config.toml
num_hidden_layers = 16
hidden_size = 96
num_attention_heads = 3
num_key_value_heads = 1
head_dim = 32
intermediate_size = 192
vocab_size = 628
hidden_act = "swiglu"
norm = "rmsnorm"
norm_place = "pre"
norm_eps = 1e-06
positions = "rope"
rope_theta = 10000.0
rope_fraction = 1.0
qk_norm = false
attn_scale = 0.177
bias = "qkv"
tie_word_embeddings = true
parallel_block = false
init = "trunc"
init_std_qkv = 0.0474
init_std_o = 0.0
init_std_up = 0.0474
init_std_down = 0.0
optimizer = "adamw"
learning_rate = 0.00367
lr_mult_o = 1.37
beta1 = 0.9
beta2 = 0.98
lr_head = 0.00814
max_grad_norm = 2.0
warmup_steps = 428
schedule = "wsd"
decay_fraction = 0.764
decay_shape = "linear"
final_lr_fraction = 0.0
batch_tokens = 16384
max_seq_len = 256
doc_mask = true
train_tokens = 149900000
max_steps = 9150
dataset = "wikipedia_en"
Each number is 128 + 24 x the weight over the matrix's rms, rounded and kept within 0 to 255. Layers, rows and columns count from 0.

# layer 8 MLP down (transposed), 192x96, rms 0.209, rows 29-39, columns 0-95
[[134 113 113 124  85 151 130  96 152 148 161  73 106 133 112 107 124 123 119 107 118 141 127  95  83 117 113 138 127  75 111 132 127 146 108 113 118 110 158 125 123 137 120 110 176 118 119 151 164 131 161 115 157 144 131 123 115 147 160 159 106 119 139 134 103 114 113 141 156 123 145 122 152 113 157 110 138 127 152 129 128 141 124 151 161 100  72 146 181 109 103 146 101 120  92  79]
 [144 103  68  91 104 122  95 122 108 136  81 103 150 142 132 144 128 123 118 133 100 102 152 150 164 120 103 114 132 139 162 131 124 108  96 143 161 148 119 141 134 132 109 135 180 166 139 172 113 147 153 120 152 153 103  92  99 127 128 108 144 148 132 152 102 105 173 118 136 110 111 136 113  88 143  98 181 131 125 144 111 111 117  86 129 157 140 113 139 129 135 174 128 101  88 130]
 [104 114 182 129 126 143 121 134 105 130 173 119 123  99 145  93 124 195 104 143 128 125 117  76 120 142 164  96 143 101 135 140 131 146 132 137 108 113 138 103  83 134 159 156 138 134  89 155  98 103 158 100 115 150 157 111 110  99 150 129 147 120 151 187 102 116 123 148 101 118 119 114 167 162 154 114 128 130 126 175  95 115 138 145 148 152 152 115 106 126 136 125 123 118  94  90]
 [131 116 125 118 109 152 124 204 112 150 186 151 138 155  97 132 146 108 114 134 142 118 110 144 154 140 144 144 135  86 113  91 114 155 175 138 123 121 169 135 123 131 162 115 110 100 133 121 106 174 146 110 160 101 109 103 141 152 116 146 111 164 165 133 169 105 130 162 164 114 154 142  98 125 131 105 135 100  90 124  93 119 138 170  94 125 141 140 140  99 108 116 117 127 111 112]
 [135 136 138  72 120 137 121 200 112 114 138 145 134 127 128  73  92 144 162 144 113 143 126 135 135 147 125  78 139 139 141 131  80 132 118 156 154 125 151 144 154 123 108  71 139 169  81 180  97 157 146 114  99 138 125 132 161 141 133 118 112 160 187 134  95 138 130 115 111 125 157 123 135 125 170  97 105 151 124 140 108 171 139 131 121 125 146 143 139 119 103 103 146 103 115 163]
 [123 156 142 127 138 108 142 168 138 106  98 104 144 147 104  86 136 144 141 127 132 122 145 130  84 133 137 135 174 150 122 103 152 115 125 170 105 124 106 144 123 149 117 156  88 154  90 127 110 109 109 113 147 125  99 113 133 109 121 134 120  82 154 137 142 163  87 106 152 122 136  71 138 162 181 128 135 135 154 129 157  86 137 107 144 178 115 129 162 121 116  97 119 140 157 138]
 [ 97 102 166 165 123 136 134 157 138 117  98  94  81 130 107 130 120 176  85 151 162 166 147 138 115 143 133 117 146 144 120 135 182 115 162 144 114 108 130 107 124 122 142 155 101 127  94 126 152  97 127 108 185 110  91 127 130 126 133 136 105 138 167 103 155 139 129 104  99 110 109  99  93 120 157 111 112 170 126 176 127 101 157 123 159 106 117 152 158 143 163 119 102 135 111 101]
 [171 135 153 140 157 101 155  92 129 140 152 113 127 130 161 123 175 141 127 121 126 101 132  91 108 136 134 114 107 104 140 124  87 187  96 126 111 163 111  83 170 112 127 117  57 133 120 142 100 167 141 136 105  94 114 123 142 111 141 109 125 128 150 115  65 102 128 124 181 111  94  95 130 121 111 140 111 139 112 157 137 131 134 161 119 136 167 116 107 150 141 118  94 110 135 165]
 [152 111 125 136 119 142 107 132 102 162 128 108 109 152 106 124 105 104 104 149 137 136 125  90  87 146 128 151  88 136 139 144  93 122 113  89 154 132 109 112 153 100 151 142 180 149 100 110  94  61 159 137 118 129 148 109  97 120 144 119 103 117 146 109 125 108 138 100  95 127 155 100 129 118 160 120 109 139 133 101  80 139 140 114 128 177 206  98 138  77 143 103  96 151 124 155]
 [166  96 130 153 148 144 124 111  98 120 107 116 127 131 139 169 107 155 118 106 138 110 153 132  99 145 102  93 106 150 100 161 126 110 117  94 116 137 180 131 135 135 116 135 134 160 168 136 132 123 107  62 117 151  97 123 133 134 158 149 103 116 127 139 148 127 164 154 134 156 130 108 112 126 140 119  82 124 141 147 145 154 146  89 143 118 120 148 136 133 130  97 159 142 134 163]
 [108 149 144 113 129 132 125 178 158 160 164 131 146 163 148 105 116 123 116 148 143 174 148 127 152 121 159  92 143 136 144 114  97 154 132 122 170 158 121 128 155 119 133  81 118 189 124 123  66 124 160 105 140 105 106 156 107  99 111 116 139 128  87 147 155 121 161 120 147 104 123 122 123 136  95 107 134 105 127 157 126  97 100  92 134 104 113  99 127 113 147 106  99 143 163 132]]
# layer 8 MLP gate, 192x96, rms 0.213, rows 30-40, columns 0-95
[[118 117 102 159  68 113 123 123 104 121 105 150 139 108 147 163 118 139  87 150 157 125 136 110 151 133 138 124  98 132 125 153 115 101 139  99 137 117 133 166 143 124 129 146 157 127 108 169 130 144 106 167 149 162  74 121 132 149 140 169 129 101 129 135 173 137 152 124 145 121 180 148 103 138 121 133 156 117  72 118  74 119 151 130 137 167 126 168 111 129  93  95 136 100 191 140]
 [126 159 151 110 132 168 122 124 165  68 173  84  94 126 126 115 147  84  86  99 165 122 118 112 166 147 138 124 115 165  88 148 139 113  81 117 126  93 143 162 162 146 157 152 136 150 153  98 177 116 175  91 162 162 131 120 116 152 106 109 141 135 153 120 104 129 101 111 138 175 145 115 140  90 125 109 124 133 102 146 108 160 142 115 123 123 152 127 132 141 147 111 109 170 134 113]
 [113 140 105 158 114 143 120  75 141 143 119 134 174 122 121 121 126 113 153 160  93 175 115 115  90 111 130 123 104 140 117 163 149 157 130 113 137  92 126 126  88  96  90 136 138 150 144 157  99 116 134 131 117 159 118 125 121 167 115  84 143 150 100 140 120 166 108 118 107 110 110 108 163 147 136 126  87 107 117 154 113 155  98 156 194 111 104 121 138 112 104 121 135 141 138 130]
 [117 113 100 130 126 128 128 102 144 115 159 180 100 144 177 130 152 149  91 129 130 109 113 105 178 144 118 116 142 109 126  85 127 122  73 105 124  79 130 163 141 113 141 157 161 141 128 133 112 172 111 156 127 115 125 140 150 146 133 153 117 136 130 149 129 134  97  65 144 172 151 130 132 133 135 147 138  91 157 167 127 167 143 138 117 150  95 146 178 168 170 149 118 114 136 130]
 [123 155 172 131 155 156 133 133 117 126 113 113 115 130 149 155 147 112 121 157  74 183 129 145 128 120 140 155 103 124 112 137 116 129 116 105  93 125 175 100 162 135 186 114 109 143  89 122 140 158 157 113 133 139 138 118 115  87 129 153 107 110  87 129 143 141 158 113 145  67 126 115 101 116 132 115 146 100  76 138 139 183 146 123 149 107 111 117 143 137 141 110 122 146 149 122]
 [128 158 104 144 121 126 101 148  96 110 115 140 165 160 110 194 170 112 130 154 159 161  96 121 108 115 122 125  95 112 120 125 156 118 110 108  97 120 139 142 110 174 140 108 133  93 137 101 149 125 110 137 119 122 149 180 145  99 151 115 141 138  52 162 154 130  97 130 144  84 107 133 156  96 110 152 107 129 103  79 118 164 116 111 152 131 116 105 159 129 139 104  91 159 108 134]
 [127 144 153 175 128 118 141 148 117 116 114  94 128 159 138 149 146 123 146  92 125 148 119 106 108 117 127 140 134 109 142 130 129 135 124  91 142 120  97  69 107 120 160 170 153 129 157 142 145 149 158 115 159 107 136 169 138 122 162  76 103 137 106 136 131 152 142 154 146 120  98 158  81 107 107  94 134 119 175 104 157 101 149 107 145  98 125 117 139 191  80  96 171  76 136 189]
 [142 139 126 139 135 104 101 132 133 122 166 155 104 160 132 140 163 131 174 117 130 160  80  94 133 163 155 120 118 155  96  95  83 127 119 139 145 111 122 108 135 122 150 139  89 149 115 106 147 140 160  64 144 154 102 125 159  98 103  81 129 149  98 133 138 165 153 135 168 139 114 124 136 157 134 133 103  94 122 161 138 130 172  95 123 138  72 148  97 146 134 116 128 123 156 125]
 [109 168 128  95 113 123 164 143 124 134 154 164 113  99 163 153 144  95 109 121 114 164 113 128 128 130 111  86 156 122 152 149 134 134 113 121  98 129 118 136 166 123 155 153 136  82 114 155 136 117 130 156  76 129 114 107 123 116 103 132 145 200 128 129 117 154 145 117 142 111 108 106 109 127 112 139 112 130 113 129 136 162 128 124  93  99 119 151 124 144 105 102 120 112 149 148]
 [125 149 149 123 150 176 118  78 144 102 137  71 132 104  91 135 145 120 171 122  77 151  82 129 142 120 144 107 108  76 122 139  93 140 128 114 167  92 125 129 121 112 115 132 123  90 109 170 129 126 131 157 132 168 152  95 133 156 115  93 114 110 104 151 142 164  94 138 132 132  99 131 124 133 115 122 129 139 103 124 127 168 111 150 146 134 109 100 128 141  77 139  79 124 137 143]
 [105  95 151 121  98 117 137 107  99  94 167 137 129 150  94 114 129 118 137 152 143 143 133 132 134 173 115 128 146 111  99  95 122 130 111 125 136 119 105 128 152 117 115 111 129 156 125 122 182 143 172 127 129 138  99 183 154 103 100 119  98 134 131 120 157  99  92 104 186  98 130 184 139 139  72 107 167 119 131  84 155 142 144 113 148 128 105 114 169 182 124 135 134 139 122 132]]
# layer 8 MLP up, 192x96, rms 0.214, rows 30-40, columns 0-95
[[111 156 172 169 168 107 134 106 173 149 134 127 151 127 157  91 129 121 167 125  84 141 106 132 123 110 119 146 103 158 110 121 122 144  75 142 120  88 166 178 149 164 133 104 156 147 141 124 137  88 132 134 106 164 154 110 123 137  87 124 108 147  84 112 123 133 118 145 142 183 102 110 155  94 140 121  84 148 131 109 140 154  81 125 117 105 130 106 112  85 131 175 125 113 127 140]
 [145 140 171 132 128 107 129 125 137 161  67 101 117 122 125 146 133  79 149  99 154 121 100 163 156 106 146 129  82 161 102 176 138 128 157 111 116 156 128 120 110 121 144 120 145 104 141 114 170 118 132 122 148 137 148  99 153  99 131 183 139 150 116 132  85 121 157 150 154  89 136 119 127 119 162 159 125 133 151 149 111 113 132 150 120 149 141 151 173 104 166 165 144  95 107 123]
 [138 129 129 104 120 152 152  67 169 127 127 135 111 140 158  82 125 155 136  95  98 124 134 107 106 162 138 122 127 106 113 122 122 115 107  90 149 156 161 154  87 143 129 105  92 147 116 132 167 132 138 150 144  70 142 137 152 107 123 119 120 102 111 131 111 147 163 123 155 135 126 160 140  96 152 112 145 138 170 121 128 149 112  83 159 156  86 150 145 115 129  86 160  92 120 155]
 [170 111 156  78  96 127 110 136 113 104 118 115  91 117 106 106  84 124 154 123 130 147 167 129 144  87 113 117 172 152 147 179 146 111 104 119 106 130 142 109 165 139 106 132 157 155 147 111 119 168 130 140 142 128 183 148 111 125 160 128 153 145 114 148 115 110  88  84 185 151 157 141 126 110 128 127 120 156 136 100 131 147 139 128 165  81 107  95 117 124 117 112 149 100 128 112]
 [132 126 131 111 172 145 152 114 154 112 162 157 108 116 157 148  97 140 121  88 134 114 144  99 110 153 132 136 133 165 121 108 117 104 126 136 147  89  77 128 117 146 108 165  86 131 143 123 119 172 147 114  96 123 132 144 143 113 133 110 124 104 124 119 138 121 136 102 150 129 102  90 146  95 114 156  93 139 129 169  92 151 172 138 127 174 114 116 117  86 120 116 111 173 148 141]
 [152 123 115 103 123 119 126 118 134 108 156 143 102 107 209 115 115 126 114 100 115 113 121 139 153 100 138  97 144 128 143 106 151 101  85 125 126 110 166 135 153 176 124 137 115 100 132 121  89 160 151 118 110 152 186 106 129 108 139 160 174 129 100 116  61 110 150  92 147 110 158 148 146 128 137 121 164 137 137 128 127 130 114 125  99 133 131 114 119 107 163 103 151 136  94 156]
 [108 122 131 174 148 137 123 113 155 117 122 117 158 155 127 128 176 113 113 149 102 156 137  47 168  79 123 147 135  85 138 132 111 130 139 120 125 134 139 161 145 114 149 144 134 109 126 140 164 162 135 134 105 123  98 127 157 138 112 111 106 137 108 134 150 161 132  73 128 135  99 120  69 117  81 152 131 182 171 118 136 124 105  69 129 123 145 111 130 166 128 157 132 113 119 162]
 [164 126 139 137 148 102 167 172 156 138 131 111 155 101 117 114 134 138 127 149 120 139 115 138 125  95  84  97 181 140 154 101 100 124  93 143  68 106 147 136 105  94 109 148 114 130 120  85  95 125 167 123  76 136 114 132 139  75 135 130 117 114 140 159 115 100 184 131 162 107  93 144 145 152 113 157 136 137 100 163 136 188 156 124 116 110 119 130 132 131  93 122 134 104 147 130]
 [ 96 161 135 128 153 178 147 112 150 161 122 122 158 132 139 101 103 110 179 121 117  95 151 134 103 155 121 127 140 116 145 145 128 118 136 126 158 115 150 121 151 135 122 114 125 126 126 116 110 142 130 120 108  98 153 162  95 142 123 141 131 124 113 101 116 152 147 159 112 117 125 120  99  83 140 138 142 159 141 129 125 117  93 135 119 144 139  95 101 137 156 189  86 107 142  73]
 [106 127 127 114 145 144 154 134 110 136  92 130 126 112 134 101 113 106 112 132 113 116 155 118 139 128  99 188 109 103 119  77 135 116 107 123 111 140 118 133 125  92 145 140 157 145 123 145 118 146 113 140 109 114  97 115 131 171  65 138  76  95 125  94 105 150 121 130 108 152 165 169 101 133 120 164 158 132 128 120 129 140  96 108 176 155 166 162 107 113 119 147 136 105 140  87]
 [159 111 140 120 114 168 107 115 124 127 168 189  89 132 163 120 152 136 138 139 137 114 148 114 138 126 140 122 176 129 127 129 132 147 165 119 110 158 164 121 172 106 133 122 153 115 108 133 133 135 141 104 130 178 154 102 122 138  94 114 112 167 144 184 109 102 127 111 145  93 143 114 143 131 147 125  87 133 149 112  97 161 146 125 136 141 134 124 124  81 116 111 188 139 167  41]]